{
  "n_layer": 12,
  "d_model": 160,
  "n_head": 5,
  "n_kv_head": 5,
  "head_dim": 32,
  "d_mlp": 640,
  "vocab_size": 4098,
  "activation": "gelu",
  "norm": "layernorm",
  "norm_place": "pre",
  "norm_eps": 1e-05,
  "positions": "alibi",
  "qk_norm": false,
  "attn_scale": 0.177,
  "bias": "all",
  "tie_embeddings": true,
  "parallel_block": false,
  "init": "normal",
  "init_std_qkv": 0.0395,
  "init_std_o": 0.00805,
  "init_std_up": 0.0395,
  "init_std_down": 0.00805,
  "optimizer": "soap_variant",
  "lr": 0.00623,
  "lr_mult_o": 0.871,
  "beta1": 0.95,
  "beta2": 0.95,
  "lr_head": 0.007,
  "grad_clip": 1.0,
  "warmup_steps": 200,
  "schedule": "wsd",
  "decay_fraction": 0.584,
  "decay_shape": "linear",
  "final_lr_fraction": 0.0,
  "batch_tokens": 32768,
  "seq_len": 512,
  "doc_mask": true,
  "train_tokens": 155300000,
  "steps": 4740,
  "dataset": "wikipedia_en"
}
Each number is 128 + 24 x the weight over its row's rms, rounded and kept within 0 to 255. Layers, rows and columns count from 0. The size above them is the row's rms in percent of the matrix's.

# layer 3 MLP down (transposed), 640x160, rms 0.133, rows 468-489, columns 0-159
size [ 91  85 106  96 103 117  97  92  94  97  89  99  93  97 112  88 119  92 100  96 113  93]
[[ 94 135 152 143 106 139 133 137 160 132 153 132 116 146  95 154 177 180 146 125 127 151 134 112 115 129 145 116  99 154 148  63 142 110 123 120  74 134 141 141 151 146 104  96 123  74 133 148 124 141 141 134 112 122  96 101 157  78 137 162 112 148 169 146 135 131 141 123 137 108 121 142 118 143 117 131 147 144 139  89 119 144 124 143 123 147 133 139 103 136  92  99 103 152  87 175 149 126 118 109 157 108 129 129 100 132 118 127 128 118 161 119 169 130 117 130 128 145  86 108 138  96  97  96 116  52 100 162 143  89 118 162 160 126 112 115 164 123 153 153 106  89 121 157 144 163  75  78 153 126 120 154 112 144 122 125 106 152 156 106]
 [124 124 119 121  88 128 108 111  86 114 100 120  98  99 128 151 130 117 150 136 110 143 149 129 145 129 116  80  83 143 144 142 126  91 105 137  97 113 142 133 120 175 111 176 110 175 105 132 100 110 121 122 101 160  85 129  66 142 149 128 142 104 143 108 135 108 125 114 130 115 100 127 147 139 143 154 142 126 117 171 122 131 120 119 145 133 144 116 138 137 100 156 148 121  98 117 149  92 129 137 112 128 129 113  93 116 163  83 154 161 130 167 153 119 115 112 158 151 149 124  92 132  94 159 103 135 154 123 203 114  68 136 124 124 129  75 137 130 153 168 146 107 102 168 141 130 148  71  86  76 135 122 148 124 132 138 136 141  95 133]
 [135 166 140  91 176 132 156 155 145 139 120 180  82 168 170 114 117 166 118 106 116 126 157  91 148 123 130 152 112 157 115 110 116 113 147 137 122  91  78 118 143  95 133 136  78  60  93 117 142 154 120  96 114 142 111 158 136 133 169 154 101 135 169 116 176 150 110 104 148 110 159 145 156 107 119 116 111 136 131 129 125 111 125 130 119 157  90 160 132 122 130 128 130 133  77 127 108 134 156 191 120 130  70  98 138 140 121 142 127 124 149 111 114  84 118 141 131 141 109  91 136 159 139 141 111 104  98 169  99 130 141 143 137  85 140 113  97 149  88 125 130 120 109 112 135 147 109 132 102 106 130 142 135 114 142 134 139 137 168 154]
 [ 92 105 120 135 116 126 116 135 117 184 127 117 127 120 123 108 103 134  92 119 161 136 133 150 121 151 174 175 127 128 126 135 159 125  94 113 161 156  63 110 130 105 105  73 130 133  96 105 124 145  96 140 102 140 130 111 138 130  95 131 144 129 144 107 116  86 189 103 160 163 110 101 152 123 135 138 119 137 164 146 139 145  82 106 153 101 144 162 127 137 161 139 175 104 131 141 133 119 102 101 171 144 138 144 125 143 114 146 125 153 140 106 132  93 114 153 140 132 106 129  95 103 114 119 182 123 111 150  98 165 123 109 172  82 100 129 125 119 102 118 150  89 105 129 142 147 184 121  83 140  86 143  99 107 140 107 140 130 151 140]
 [152 136 101 132 121 100 120 115 166 152 109 153 145 126 110 136 123 156 173 113 148 123 141 137  93  79 136 126  90 141  77 123  88 111 142 126 134 121 136 115  86 149 116 170 132 115 124  78 147 143  88 113 101 134 143 100 139  58 115 114 131 143 137 145  89 146 134 116 139 114 136 119 106 125  90 126 132 145 106 140 100 136 166 112 108 119 157 131 140  90 130 142 151 169 141  89 111  79 129 128 124 112 166 125 114 171 118  99 106 148 100 141 137 136 109 130 155 117 109 152  72  96 109  93  83 140 123 154 130 141 141  98 158 150 115 113 143  99 148 141  92 155  91  68 117 135 159 141 152 107 115 112 119  93 148  74 128 135 160 132]
 [160 124 161 148 140 116  98 171  96 153 118 138 102 102 145 110 113 160 147 132 176 121 132 192  93 125 133 139 143 150 105 148 153 137 130 113 148 154 158 175  75 104 105 162 150 162 136 156 156 109  91 121 122 161 143 146 109 114 109 120 144 131 129 124 102 129 102 138 155 122 129 170 115 135 150 134 116 124 163  99 107 102 121 146 122  88 116  95 132 165 131  92 128 164 167 116 110 136 144 151 123 134 128 133 147  98 121 133 154  86 144 117 125 112  61 123 132 179 125 128 135  88 154 111 143 133 135 130 133 147 172 151  79 112 107  99  86 149 130 140 152 124 121 118 119 152 159 140 123 135 159 195  84 109 130 143  98 139 137 122]
 [141 162 158 146 148 152 127 125 110 155 181 133 122 117 163 112 128 122 134 116 169  81 137 127 117 148 159 111 137 179 131 142 148 100 167 162 110  80 157 139 104 115 131 134 124 130 111 127 138 139 163 107 129 134  91 127 122 119 113 134 161 157 116 127 150 167 128 126  83 150 140 146 143 113 130 117 129 102 105  86  92 125 121 123 154 106 132 144 176  94 157 106 130 193 161 166  76 126 106 103 163 157 161 142 116  92 101 157  83 124 130  98 150 187 150 142 130 148 136 144 125 142 138  90 152 128 141 138 144 110 129 132 140 148 121  87 150 135 149 117 139 130 111 131  64 142 147 126 144 137 162 112 129 126 102 157 144 154  76 128]
 [131 156 111 138 150 128 135  76  99 118 115 119 118  92 140  95 149 106 139 135 139 116 179 114 117 154 177  96  94 171 147 153 120 120 134 155  95 116 125 123 152  93 168 120 156 109 151 171 116  98 147 102 127 142  97  93 142  98 138 113 165  91 124 113 128 153 135 102 148 137 133 101 123 142 142  87  98  94 124 147 156 130 121 156 153 118  73 107 153  93 158 114 142 116 138 133  94 130 111 137 171 140 151 130 145 133 113 110 124 100  91 164  85 103 172 119 157 119  92 145 122 162 126 125  80 131 139  98 129  90 143 138 142 151  88 107 159 163 113 132  97 153 125 127 101 129 147 191 117 116 139 115 134 103 113 144 102 150 131 100]
 [136  88 127 140 119 132 105 111 162 131 125 133 129  91 145 117 130 114 153 130 157 163 119 132 129 113 148 112 135 104 111 145 150 169 154 111 127 111  81 177 154 154 112 167 146 141  94 144 115 109 101 146 145 101 108 124 146 139 170  92 100 144 102 144 107  53 179 133 179 152 130 124  93 135 125 147  84 145  81 134 152 141 154 156  93 141 146 116 109 140 103 136  92 102 180  92 141  94 171 106 137 156 103  87 124 143 175  69 127 122 136 164 150 115 135  96 135 159 125 124 135 131 132 108 157 120 141 115 131 111 119 146 143 155 117 159 137 134 145 176 125 149 113 132 147 120 133 144 116 123 113 146 106  93 161 137 110  97 126 137]
 [117 108 142 150 101 154 154 139 125 151 137 106 146 117 107 147 146 121 121 120 178  90 149 116 156 152 137 117 176 143 107 108 152 117 122 160 142  90 100 139 128 149 145 166 110  85 126 106 111 118 135 107 128  83 169 160 108 102 132 132 111 124 107 142 134 115  77 121 128 130 187 158 126 147 153 140 115 105 108 131 134 119 125 163 113 136 134 131 109 197 117  95  89 165  85  67 111 111 109 139 113 106 106 118 142 173 104 136 143 149 149 125 108 144 158 176 155 106 163 130 146 133 136 139 105 142 115 151 117 155 102 121 136 123 133 132 110 147  98 132 137  97 117 155 103 118 137 153 146 170 136  91 164  87  63 161 145 111 117 114]
 [111 141  84 120 113 116 111 147 110 142 133 128 142 137 134 146 178 136 101 121 147 132 142 148 129 129 126 112 179 127  94  86 112 120  54 156 143 143 127 128 144 119 117 158  96 127 108 121 159  84 167 111 133 160 156 146 129 125 172 119 150 114  61 136 123 151 157 152 148 155 107 146 119 150 152 113 166 126  47 141  74 141  98 152 147 110 161 120 140 167 130 114 141 141 141 124 131 117 110 183 146 123 112 123 145 100 158 121 121 135  87 128 150  93 116 117 137 135 159 125 130  99 137 156 115 113 137 136 126 109 162 105 145 107 120 149  80 162  78 132 141 136  97 107  94 138 129 132 106 111 132 131 126 101 164 154 124  84 132 148]
 [114 132 136 105  95 123 137 137 148 144 134 130 123  94 147 102 132 106 159 107 142 181 131 135  98 167 173 134  74  94 126 146 167 146 135 112 141 128 151 104 152 145  86 121 167 149 118 128  98 115  95 126 159 105 152 133 115 104 121 135  84 148 129 124 110 117 182 136 105 155 130 119 161 177 123 129 101 101 152 134 102 107 174 135 141 100 154 171 121 111 135 125 112 112 127  95 128 150 118 137 121 129 157 152 120 111 126 137 162 125  87 109  96 100 118 112 161  78 101 120 104 141 149 119 121 128 100 158  99  71 105 164 103 148 125  99 173 164 110 137 115 131  90 120 162  97 130 128 125  96 114 163 137 122 168 111 141 147 182 128]
 [107 134  88 168 128 137 159 102  99 154 137 114 129 112 179 113 149 151 113 103 135  74 124 133 127 130 129 178 125 129 127 142 116 161  96 119 120  63 105 159 147 135 141 114 107 135 131 119 107 140 117 155 111 135 130 103  94  71 152 149 117 117 115 125 128 149 165 128 150 110 129 144 114 146 120 150  81 113 111  71 111 132 139 144 168 151 133 153 126 119 151 156 138 126 137 114 161 168 114 133 121 169 167 132 202 175 141 135 100 108 141 122  76 131 143 158  96 112 138 118 112 143 133 140 127 101 112 123  87 160 186 106 112 113 109 154  77 119 142 134 136 154 153 120 103 140 128 139 131  86 105 124 135 146 101 167 144 114 108 119]
 [126  94 148 109 132 149 147 157 129  92 104 133 126 127 137 116 123 106 103  84 193 107 153 131 108 156  98 118 119 124 135 130 164 120 108 129 119 107 124 175 144 117  92 129 171 101 114 136 102 139 121 155 159 117 152 152  68 132 163  99  87 150 143 112 140  52 135 139 126 185 153 143 112 131 138 136 129 148 174 130 158 116 122 106 125 151  98 137 174 162  85 138 155 114 147  95 151 167 114 163 131 144 136 145 113 115 102 157 135 118 143 136 110 111 119 122 141 115 166 121 128 142 108 151 126 123 101 157  75  95 112 128  78 139 126  79 104 146 116 170 154 103 125 171 129 119  95 152 129 113 112 131 122 144 106 134 119 141 104 144]
 [ 93 151 177 135 119 114 115 106 120 148 140 105  97 115 109 129 112 150 108 131 181  99 139  98 105 125 133 115 177  97 112 138 149 148 132 142 176 142 124 122 133 156 116 164  79 150 112 120 105 133 158  54 134 135 101 152 134 109 188 152 111 104 100 119 149 128 144 134 114 157 124 127 111  90 119 117 107 129  95 157 128 128 180 107 102 142 146 131  98 100 123 126 153 110 131  74 132 149 138 163  99 115 185 144 111 144  98 130 143 132 123 129 130 155 144 157 116  57  94 119 137 152 101 153  97  94 154 143 111 103 142 151 140 120 150  96 114 163 110 118 122 130 149 141  98 110 137 143 109 112 126 118 136 146 120 155 174 130 144  87]
 [133 182  99 139 102 100 183 135 166 110 117 123 115 140 141 101 162 147  99 139 127 158 133 136 126 115 164 141 115 111 102 138 108 118 123  77 109  88 104 130 128 124 145 175 136 127 116 153 167 118  87 164 142 122 107 128 107 141 121 126 174 117 122 145 120 176 142 127 105  95 141  90 119 147  78  94 110 157 153 121 169 109  93 133 107 117 136  83 145 117 163 130 130 143 165 110 111 102 152 124 139 145 121 136 157 104 154 143 152 116 102 127  92 133 192 144 137 111 130 151 111  88  92 146 102 133 111 113 105 119  90 163 174 131 144  93 129 133 105  69 128 152 121 102 132 164 111 153 105 127 130 112 124 139 101 104  95 120 152 128]
 [177 174 152 123 129 138 143 104 113 112 132 122 101 148 125 139 128 123 129 149 150 146  97 137 157  91 100 112 119 125 137 161 179 160 157 114 104  90 143 174 158  91 139 137 153 114 141 114 129 110 158 151 110 123  92 166 145 148 123  97  91 106 120  70 103 137  96 165 115 102 153  90 119 135 141 166  97 124  94 111  97 102 169 111 122 166 109 136  92 111 130 146 121 167 132 109  95 118 101 143  90 145 136 120 147 104 120 150 134 122  91 111 125 136 164 154 101 143 149 175 153 113 126 155  82 120 151  84 145 156 108 102 132 101 126 136 112 150 138 124 170 119 146  76 126 144 139 131 139 138 123 126 132 108 162 170 152 105 107 113]
 [133  84 102 160 161 112 125 145 129  93 169 123 140 120  94 111 168 155 165 147 123 175 131 163 106 139 170  97 131  87 128 114  93 192 156 113 109 110 113  88 137 145  92 134 118 112 127 135 167 124 121 112 116 143 149 151 130 136 104 139 139 136 116 143 161 162 129 156  89 142 159 117 174 115 138  94 147 124 106  93  70 125 147  99 106  77 117 114 138 115 155 121 125 134 126  84 120 119 170 148 150 107 104  99 121 119  95  69 152 149 144 138 138 147 108 170 166  94  96 113 167 135 155 120 108 113  97 113 108 124 128 167 125 105 125 114 140 127 106 121 133  95 116 135 147 130 145 132  99  99 129 113 101 147 131 112 117  94 138 114]
 [123 132  73 107 110 136 111 150 128 102 134 147 124  81 147 150 145 186 137 177 120 172 127 160 144 153 133 123 139 104 111 104 180 120 118 131 140 131 136 126  96 174 155 152 112 103 144  82  85  98 166 149 161  77 136 109 115  94 130 113 128 143 146 159 129 129 106 120 111 102  96 140 114 173 113 132 131 123  95  95 151 105 122 136 107  77 112 155 137 158 119 113 143 122 114 143 146  97 103 139 148 126 147 126 122 144  99 108 108 123 113 134 120 117 129 102 131  89 119 136 154  69  85 150 123 154  95 101 176  87 109 174 140 151 138 115 167 115 160 113 114 114 134 158 142 110 113 123 117 107 159 142 124 139 174 140 136 153 152 111]
 [168 180 137 165 119  91 141 134 109 116  93 157 128 138 109 119 134 117 159 140 119 151 103 143 160 152 135 130  90 133 142 123 113  82  95 104 134 129 145 120 131 161 118  95 138 130 173 111 124 160 134 109  96 135 120 159 112 145 104 153  98 156 152 175 133 123 125 113 152 106 139  97 110 157 153 151 159 127 108 126 137 112 186 141 144 137 133 133 124 128 120 165 105 118 108 166 105  89 101 112 136 118 139 140 112 159 114 148 158 122  90  92 146 170 126 125 125 137 113 129 116 118 105 103 118 114 107 113  75 159 125 129 130  69 177 115 131 129 140  98 119 121 143  81 109 142 165 161 177 148 136 145  96  95 149 153 103 181  81 122]
 [107 120 143 141 120 137 158 139 140 129 141  66 159  97 119 119 151 119 101 109 114 165 143 157 135  99 129 134  88  82  92 128 169 109 108 106 126 164 118 110 100 129 117 140 166 119 108 133 160 126 121 105 103  86 178 125 155 147  98 131 139 145  96 112 137  92 145 121 107 106 121 151 111 133 156 139 136 110 118 192 122 156 112 153 158 109  91 124  94 181 117 153 150 123 104 100 131 123 138 105 126  94 111 108 116 119 136 120  91 140  88 113 128 128 122  79 145 133 129 103 143 129  92 117 117 143 120 108 112  76 144 151 135 165 166 151 170 136 139 158 156  79 138 145 129 168 124 133 125  87 134 181 141 147 160  87 137 147 125 149]
 [ 77  88 148 161  87  68 148 133 124 143 116 127  79 131 161 113 156 125 126 124 119 122 117 137 118 146 153 109 109 119 158  96 145 164 129  85  49  99 121 151 158 160 163 171 155 119  88 142 138 120 138 156 129 108  99 126 103 162 160 125 118 105 119 140 128 149 129 119 128 131 122 115 102 156 152 146 143 122 110 114  95 138 107 132 130 138 110 119  76 127 131 130 128 123 141  95 103 113  93 133  89 110 143 137 114 103 126 101 137 104  67 160 104 136 170 104 105 112 124 103 147 156 161 115 147 132 110  78 150 128 135  85 138 157 117 106 124 134 150 135 153 113 129 156 132 132 110  78 153  89 146 165  96 151 130 125 122 117  99 148]]
# layer 3 MLP up, 640x160, rms 0.137, rows 469-489, columns 0-159
size [ 92 100  96 111 113  99  89 101  96  96 106 101 100 102  89 126  88 100  89 109  99]
[[107 139 169 156  97 111 146 116 141 165 132 158  97 118 131 124 109 148 150 112 161  94 169 120  93 104 129 104 144  84 115 134  98 193 106 158 130 114 123 149 106 113 164 101 144 117 123 136 131 145 102 150 140 117 121 126 181 152  82 113 103 129 119  82  88 124 127 130 133 162 101 108 143 103 128 161  81 125 105 122 135 124 122 116 141 134  89 135  91 120 131 114 129 113 130 131 104 170 151 142 144 123 129 128 137 146 134 116  82  82 127  82 144 131 181 133  97 105 140 146 147 137 131 139 100 114  69 156 102 159 114 111 135 130 126 129 161 120 111  72 128 120 145 112 108 133 116 172 110 144  76 165 114 136 167 128 103 139 168 105]
 [143 142 126 179 142 145 107 153 144 116 112 153 110 136 116 101 143 141 157  95 116 142 130 117 113 140 102 105 121 172 100 116 103 142 170 167  92 119 118  86 150 127 112 131 108 110 118 100 103 136 139  87 138 120 117 134 140 161 125 145 104 121 133 144 162 111  86 102 143 141 130  97 153 131 153 121 111 122 107 134 195 119 161  74 110 135 155 154 122 117 133 151 126 112 122 180 108 154 166 129 150 125 141 104 146  98 166 139 132 116 126 132 172 102  94 140 124 125 116 173 117 179 130 109 152  89 114 131 134 131 106 155 172 150  82  98 106 161 106 157 110 153 112 102 103 117 140 148 140 181 170 117 139  82 114  97 130 171 140 126]
 [105 131 156 146 121 119  83 172 128 166 129 134 123 128 132 138  98 142 117 144 138  90  85 152 140 110 144  88 128 170 105 116 139 142 124 129 133 143 142 117 130 135 147 124 145 114  83 146 130 120 158 128 127 122 118  89 123 151 124 113 145  82 111 157 130 120 159 104 184 115 134 110 114 123 129 100  91 145 130 160 171 139 156 147 111 153 150  86 135 140 144 121 138 115 117 123 110 133  97  92 154 157 134 120  66 158 131 113 168 142 155 114 127 101 112 130 108 155 166 134 126 139 138 142 173  93 120 142 137 142 106 158 142 127 117 132  84 180  98  88  79 167 121 112 104 111 130 129 129 176 167 117 149 131 171 102 170 187 120  91]
 [177 162 116 119 123  92 124  93  72 159  92 162  97 138 184 132 170 116 111 129 104 107 150 139 122 122 113 145 140 105 169 115 138 135 152  96 114 138 132 109 135 134 115 139  96 118 132 134 121 144 138 144 132 160 127 140  78 141 159 128 155  97 107 110 174 117 156 146 160 137 138 146 155 118  95 140  98 142 149 133 127 132 147 135 125 114 158 144 153 103 159 111 117 120 138 100 134 130 107 106 120 105  67 131 133 110 123 141 114 154 115 129 140 123 133 120 165 132 139  76 130 117 110 150 109 118 143 174  82 124 156 149 103  90  77 151 116 115 115 123  90 185 117 155 155 184 135  98 117 172 133 124  98 137 115 119  85 154 138  86]
 [145 131 138 116 109 156 160 155  96 149 114 117  80  70 157 143 123 149 149 153 141 107 139 146  91 126  90 127 150 152 141 121 105 126 119 119 114 157 158 174  59 116 148 129 134 109 130 132 143 108 117 145 100 125 136 133 121 131 133 134 132 151 138 106 114 137 119 118 148 150 129 142 115 114 146 160 136 124 148 104 107 104 135 139 112 104  99 113  97 166 148 103 151 108 177 142 133 125  84 160 183 149 132 130 128 148  81 107 126 154 155  93 108 161  88 124 100 168 119 106 175 123 166 129 168 116 107 134 142 189 164 135  85 109 119 118 113 149 112 121 132 124 138 156 126 144 124 126 158 146 127 146  76  94  80 184 139 128 115 153]
 [122  90 131 109 120 155 135  95 162 103  90 117 142 141 105 141 146 166 129 156 121 152 110 128 147 133 113 135 153 133 134 150 155 139 148 101  99  97 107  87 189 151  95 170  98 142 128 116 127 144 106 139 137  76 135 139 120 154 106 139  82 105 183 117 100 117 118 132 143  88 120  95 128  95 126 184 141 128 136 155  97 120 127 181 137 145 101 100 103 137 146  99 117  96 126 113 132 101 117 106 112 147 121 140 135 173 175 136 110 168 170 142  85  82 124 110 100  90 135 137 134 104  99 111 133 123 135 118 124 111 160  97 134 124 112 147 116 167 150 130 167 128 150 137 136 126 130  98 156 169 114 170 146 110 170 118 133 129 161 111]
 [178 119 137 110 130 102 148 161 120  98 142 120 120 127 132 135  87 106 127 115 129 137 118  99  64 124 116 143 154 118 139 120 130  86  90 143 127 141 144 121 113 176 102 133 157 138 113 131 159 117 149 127 169 136 115  64 132 174 101 108 146 133 128  88 116 171 158 109 120 106 115 148 160 172 142 104  92 160  88 156 161 136 136  88 123 110 149 102 138 138 119 107 115 144 117 126 109 148 159 149 140 122 127 157 114 103 134 118 155 152 132 152  97 158 166  54 150 126 148 107 122 118 129 135 123 188 155 117 122 185 117 124 129 119 138 126 133 103 119 146  96  99 109  86 101 128 102 122 101 124 109 181 104 151 119 119 131 123 137 159]
 [154 177 141 117 128 162  98 100 123 110  95 139 134 110 123 142 113 110 164 135  74 103 109  91  88 115 150 106 111  61 137 155 123  93 164 144  85 141 120 144  93 109  96 118 110  60 116 155 125 156 114 145 107 141 148 131 125 102 127 143 127 172 120 115 127 152 119 134 162 105 115 120 130 147 104 127 116 118 113  82 124  89 151 127 141 115 125 156 113 118 126 144 134 136 134 154 104 135 124 118  80 171 163 120 109 135 149 143 129 155 130 101 150 156 102  85 145 150 120 117 130 129 116 125 112 131 162 142 136 115 140 122 149 169 136 139 173 115 102 143 140 138  91 128 102  89  91  94  76 165 132 123 162 144 115 136  68 110  89 129]
 [ 97 143 186 165 139 103 138  97 194 146 125 131 137 185 136 105 182 101 166  99 148 120 123 116 118 111 116 113 139 130 120 125 126 126 135 128 168  95 123 161 154 135 149 119 111 138 125 139 130 129 104 135 151 100 136 130  93 134 151 101  93  95 169 145 129 124  84 105 163 114  83  87 160 141 119 108 150 114 154 162  99 129 111 115 129 130 128 103 126 114 121 107 173 107 126 140 160 147 145 125 100 116 102 144 141  81 141 151 104  95 100  99 180  99 115 147 101 138 105 114 135 123 118  93 151 159 152 117 114  97 162 112 185  96 113 125 126 110 129 138 119 129 115 133 147 109 158 182 158 137 163 121 151  95 145 125 156 120 150 118]
 [116 122 129 150 125 118 136 155  84 129 126 117 139 116 138 128 136 137 114 151  82 112 130 123 143 129 129 175 131 136 142 140 127  92  75 161 118 104 115 135 117 146 133 108 135 136  82 119 114  90 164 159 174 113 120 131  99 139 121 131  96 129 175 157 165  96  95 123 157  99 144 115 156  88 112  90 128 124 131 123 141  77 102 107 133 101 127 101 128 164  89 159 133 123 143 156 110 134 151 155  84 157 116  99 128 152 119 148 139  77 123 143 134 114 122  99 134 127 145 128  82 178 124 123 162 126 141 170 131 178  97 100 155 163  85 111 141 136 131 148 128 134  89 117 163  92 118 121  96 126 101 164 183 102 154 115 162 142 108 111]
 [184 133 118 108 136 127 124 142 124 149  88 142 139 113 114 127 173 138 129 120 126  96 133 131 133 145 131 171 151  90 121 155 151 100  94  92  98 140 128 148 144  92 135 123 105  76 137 122 109  99 148 121 160 167 124 109  90 125 115 103  80  95 102 124 105 121 177 138 148 137 156  91 183 146 154 128 110 127 133 129 139 113 190 158 120 126 102 117  83 133 141  85  93 146 119  94 118 126 123 161 130 153 163 103 140 177 158 129 109 152 110 148 144 144 124 126 101 133 125  93 150 106 113 164 126 134 117 158 109  82 116 156  88 140 134 147 140 110 126 161 155 148  93 124 101 110 112  99 115 159 123 125 115 148 148 178 118  92 140 150]
 [161 124 107 112 133 158  71 130 144 136 120 117 176 135  62 154 126 119 136 127 160 140 127 131 148 105 147 156 137  59  94 136 131  96  62 137 136 108 124 124 134 171  88 126 181 122 106 108 130 120 164 102 144 116 157 106 108 164 153 146 107 120 114 168 180 122 119 116 124 178 119 125 112 101 156 125 154 135 155 111 152 154 105 120  90 134 142  92 128 105 111 150 126 132 138 187  89 143 149 142 169 112  86 106 101 127 158 119 112 112 130 117 121 129 115 136 150 152 117 149 152 147  88 138 111 149 150  93 115 120 117 169 128 136 121 144 142 132 126 102  93  90 119 126 158 130 113 131 152 110  97 125 151 119 134 126  95 143 154 110]
 [144 124  97 147 138 104 145 112 127 108 116  92 117 126 134 112 150  98 183 151 148 111  97 140 140 132 116 154  99 155 170 124 108 114 130 143 130 196 124 170 113  90 126 136 104 124 116 164 197 145  65 117 120 105 124 127 157 107 139 153 111 122 113 137 139 116 103 121 127 107 164 128 133 114 159 155 154 114  92 113 135  98 140 113 119 121 138 183 172  76 124 149 147 126 154 180 116 120 124 103 109 144 144 159 121 104  97  93  86 101 127  93 111 148 137 129 103  83 108 110 137 106 112 122 153 125 167  68 138 122 145 143 164 112 157 130 132 158 127 127 109 167 152 119 140 126 135 138 104  89 124 109 131 148 114 137 106 113 162 108]
 [105 116 116 139 189 166 110 161 120 123 126  89 137 106 146 107 130 141 124 135 135  69 105 103 138  86 140 107 140 104 159 149 136 130 159 101 141 108 114 138 157 120 126 126 133 162 115 160  74 103 126 139 170 163 139 145 147 133 113 144 110 144 108  93 150 145 136 141 110 156 143 108 121 127 169 162 136 146 127 129 140 130 149 113  97 120 122 128 109 120 139 110 153 128 151 106 126 134 137 152 142 161 173 119 132 150 136 154 146 107 151 139 176 179 134 108 130 173 111  78 144 128 157 190 132 108 127 121  67 108 110 129  90  98 192 108 119 123  89 111 114 133 154 103  94  99 162 124 138 166 145 122 109  87 129 131 133 120 160 104]
 [162 139 123 104 163  98  70 124 116 116 130 119 130 128 139 120 134 141 122 122 148 133 138 150 110 130 121 101 116 144 133 145 140 122 148 125 141 150 149 156  89 132  92 151 128 142 164 114 147 120 128 104 117 118 157 153 118 140  97 141 112 125 125 166 173 135 123 128 145 110  73 117 179 106 161 116 172 112 127 149 124 129 151  91 180 139 163 135 111  74  85 142 106 140 143 175 105 133 119 134 109  94 106 147 104 115 140 159 121  80 166  95 114 150  90 120 176 112 112  72 125 172  93 142 141 115  84  91 150 141 138 129  86 120 117 117 170 115 119 130 129 147  95 176 117 139 124 130 154  96 117 112 131  75 158 142 127 101 121 121]
 [140 133 146  96 131 115 117 115 105 117  95 156  68 135 138 152 155 108 145 140 137 135  95 122 142 112 136  78 118 106  86 116 119 165 159 118 131 111 162 122 166 150 147 149 157 124 108 102 175 119 198 126 173 107 134 141 134 147 123 115 118 111 141 129 109 157 132 114 115 105 170 132 110 126 132 144 115 142 106 136 170 131 140 158 120 170  75 106 140 136 159 148 147 144 123 109  84 116  96 109  89 164 143 122  99  90 124 176 141  88 123 158 119 158 115 137 158 142 130 125 117 106 134 118 131 116 110 151 118 150 118  98  94 106 161 113 133 147 109  87 108 169 152  90 147  65 158 121 131 113 142 128 162  98 141 155 133 116 164 110]
 [130 122 132 107 151 149 124 146 106  82 164 107 106  87 140 102 111  98 105 136 102 138 113 161 125 116 132 137 143 121 147  97 139 138 130 106 146 168 111 135 159 114 124 148 120 138 122 151 145 151 156 134 103 120 128 117 145 110 138 173 192  72 163 167 154 113  97 117 135 124  99  97 120 105 127 127 131 153  97 150 141  99 177 124  74 162  89 107 106 159 135 115 118 136 124  90 125 127 139 104 151 148 133 143 107 133  70 137 122 150 171 151 146 115 136  99 147 148 132 165 143 121 163 162  63 100 148 108 129 126 135  85 124 122  80 109 107 163 127 140 144 136 142  81 119 125 127  83 124 134 105 114 100 146 144 101 165 133 163 136]
 [159  95 165 164 104 126 117 156 123 118 112 124 111 182  91 163 150 175 139  85 106  70 136 137 140 117 141 141 126 111 128  92 184 109 117 135 126 142 110 146 141 139 117  99 102 152 161 189 120 131  85 137 132 118 120  84 142 141 123 126 129  95 153 114 145 136  91 163  88 136 137 132 128 164 119 113 164 115 116 119 104 122 101 163 165 142  96 122 106  97 144 162 115 135 106 123  89 160 150 168 161 152 154 141 118 108 144 129 122 152 123 102 135 158 148 146 102 130 144 146  93 124 104 117 119 120 127 130  91 124 152 116 105  94 120  94 138 104  82 137 122 130 161 136 126 166 115 118 104 158 128 105 135  82 187 148 123 104 112 137]
 [162 149  87 115 107  77 113 144 144 123 131 106 112 123 133 123 156 117 149 136 111 149 146 165 138 134  58  86 119 122 118 140 112 106 123 133 148 163  76 131 161 145 129 122 136 127 156 105 112 107 140 139 146  84 170  87 125 132 141 105 123 110 137 148 162 139 129 155 126 108 107 110 154  80 131  89 141 149 138 138 142 140 135 148 143 133  94 148 131 150 132 134 121 142 178 146 178  95 162  69 141 127 136 122 158  97 106 141 108 120 101 174  91 141 163 130 140 168 150  91 164 142 118  93 184 148 125 134 113 124  93 152 105 151 124 120 172 125  96 141 129 121  56 124 134 138 136 143 158 128 153 145 114 147 123 127 140 109 110 141]
 [120 118 130 191 135 127 114 173 161 112  70 129 102 134 131 166 101 115 167 151 107 153 141 149 134 127 114 134  99 126 135 134 117 105 121 108 137 133 130 131 111 125  98 158 122 101 138 153 135 167 106 148 113 128 163  89 144 163 120 191 105 140 127 117 141 156  83 159 131 168 150 146 101 130 154  95 172 125 120 134 154 124  87 124 128 110 135 148 114  86 144 128 128 112 168 137 139 139 117  95 142 115 103 138  99 165 140 137  86 164 116 135 115 152 133 129 122 160 123 118 146  87  90  94  87 171 143 105  71 127  81 133 146  99 122 109 151 110 106 148 135 113 141 150  81  98 141  96 144 159 129 108 138 141 134 127 169 113  98 144]
 [174 155 119 107 150 167  84 121 106 116 163 114 149 168  61 153 108 107 147 138 156 126 128 111 116 151 129 120 136 122 103 152 124  75 121 153 180 125  95  62 107  94 129  99 117 127 136 108 112 134 157 131 116 153 132 148 159 119 114 138 121 147 113 124 141 103 131 102 140 140 148 167 125 118 144 123 121 134 157 132 148  96 155 121 161 114 148 155 153 131 125 151 113 141 116 154 142 160 154 105 152 111 138 122 115 112 118 180  97 135 156  70 139 133 101 124 164 153 141 146 112 127 126 144 107 109 143 165  88  66 122 119  94 107 160 117  94  83 122 146  98 124 114  98 133 110 134 159 145 143 103  90 145 109 163  98 118 152 118 103]]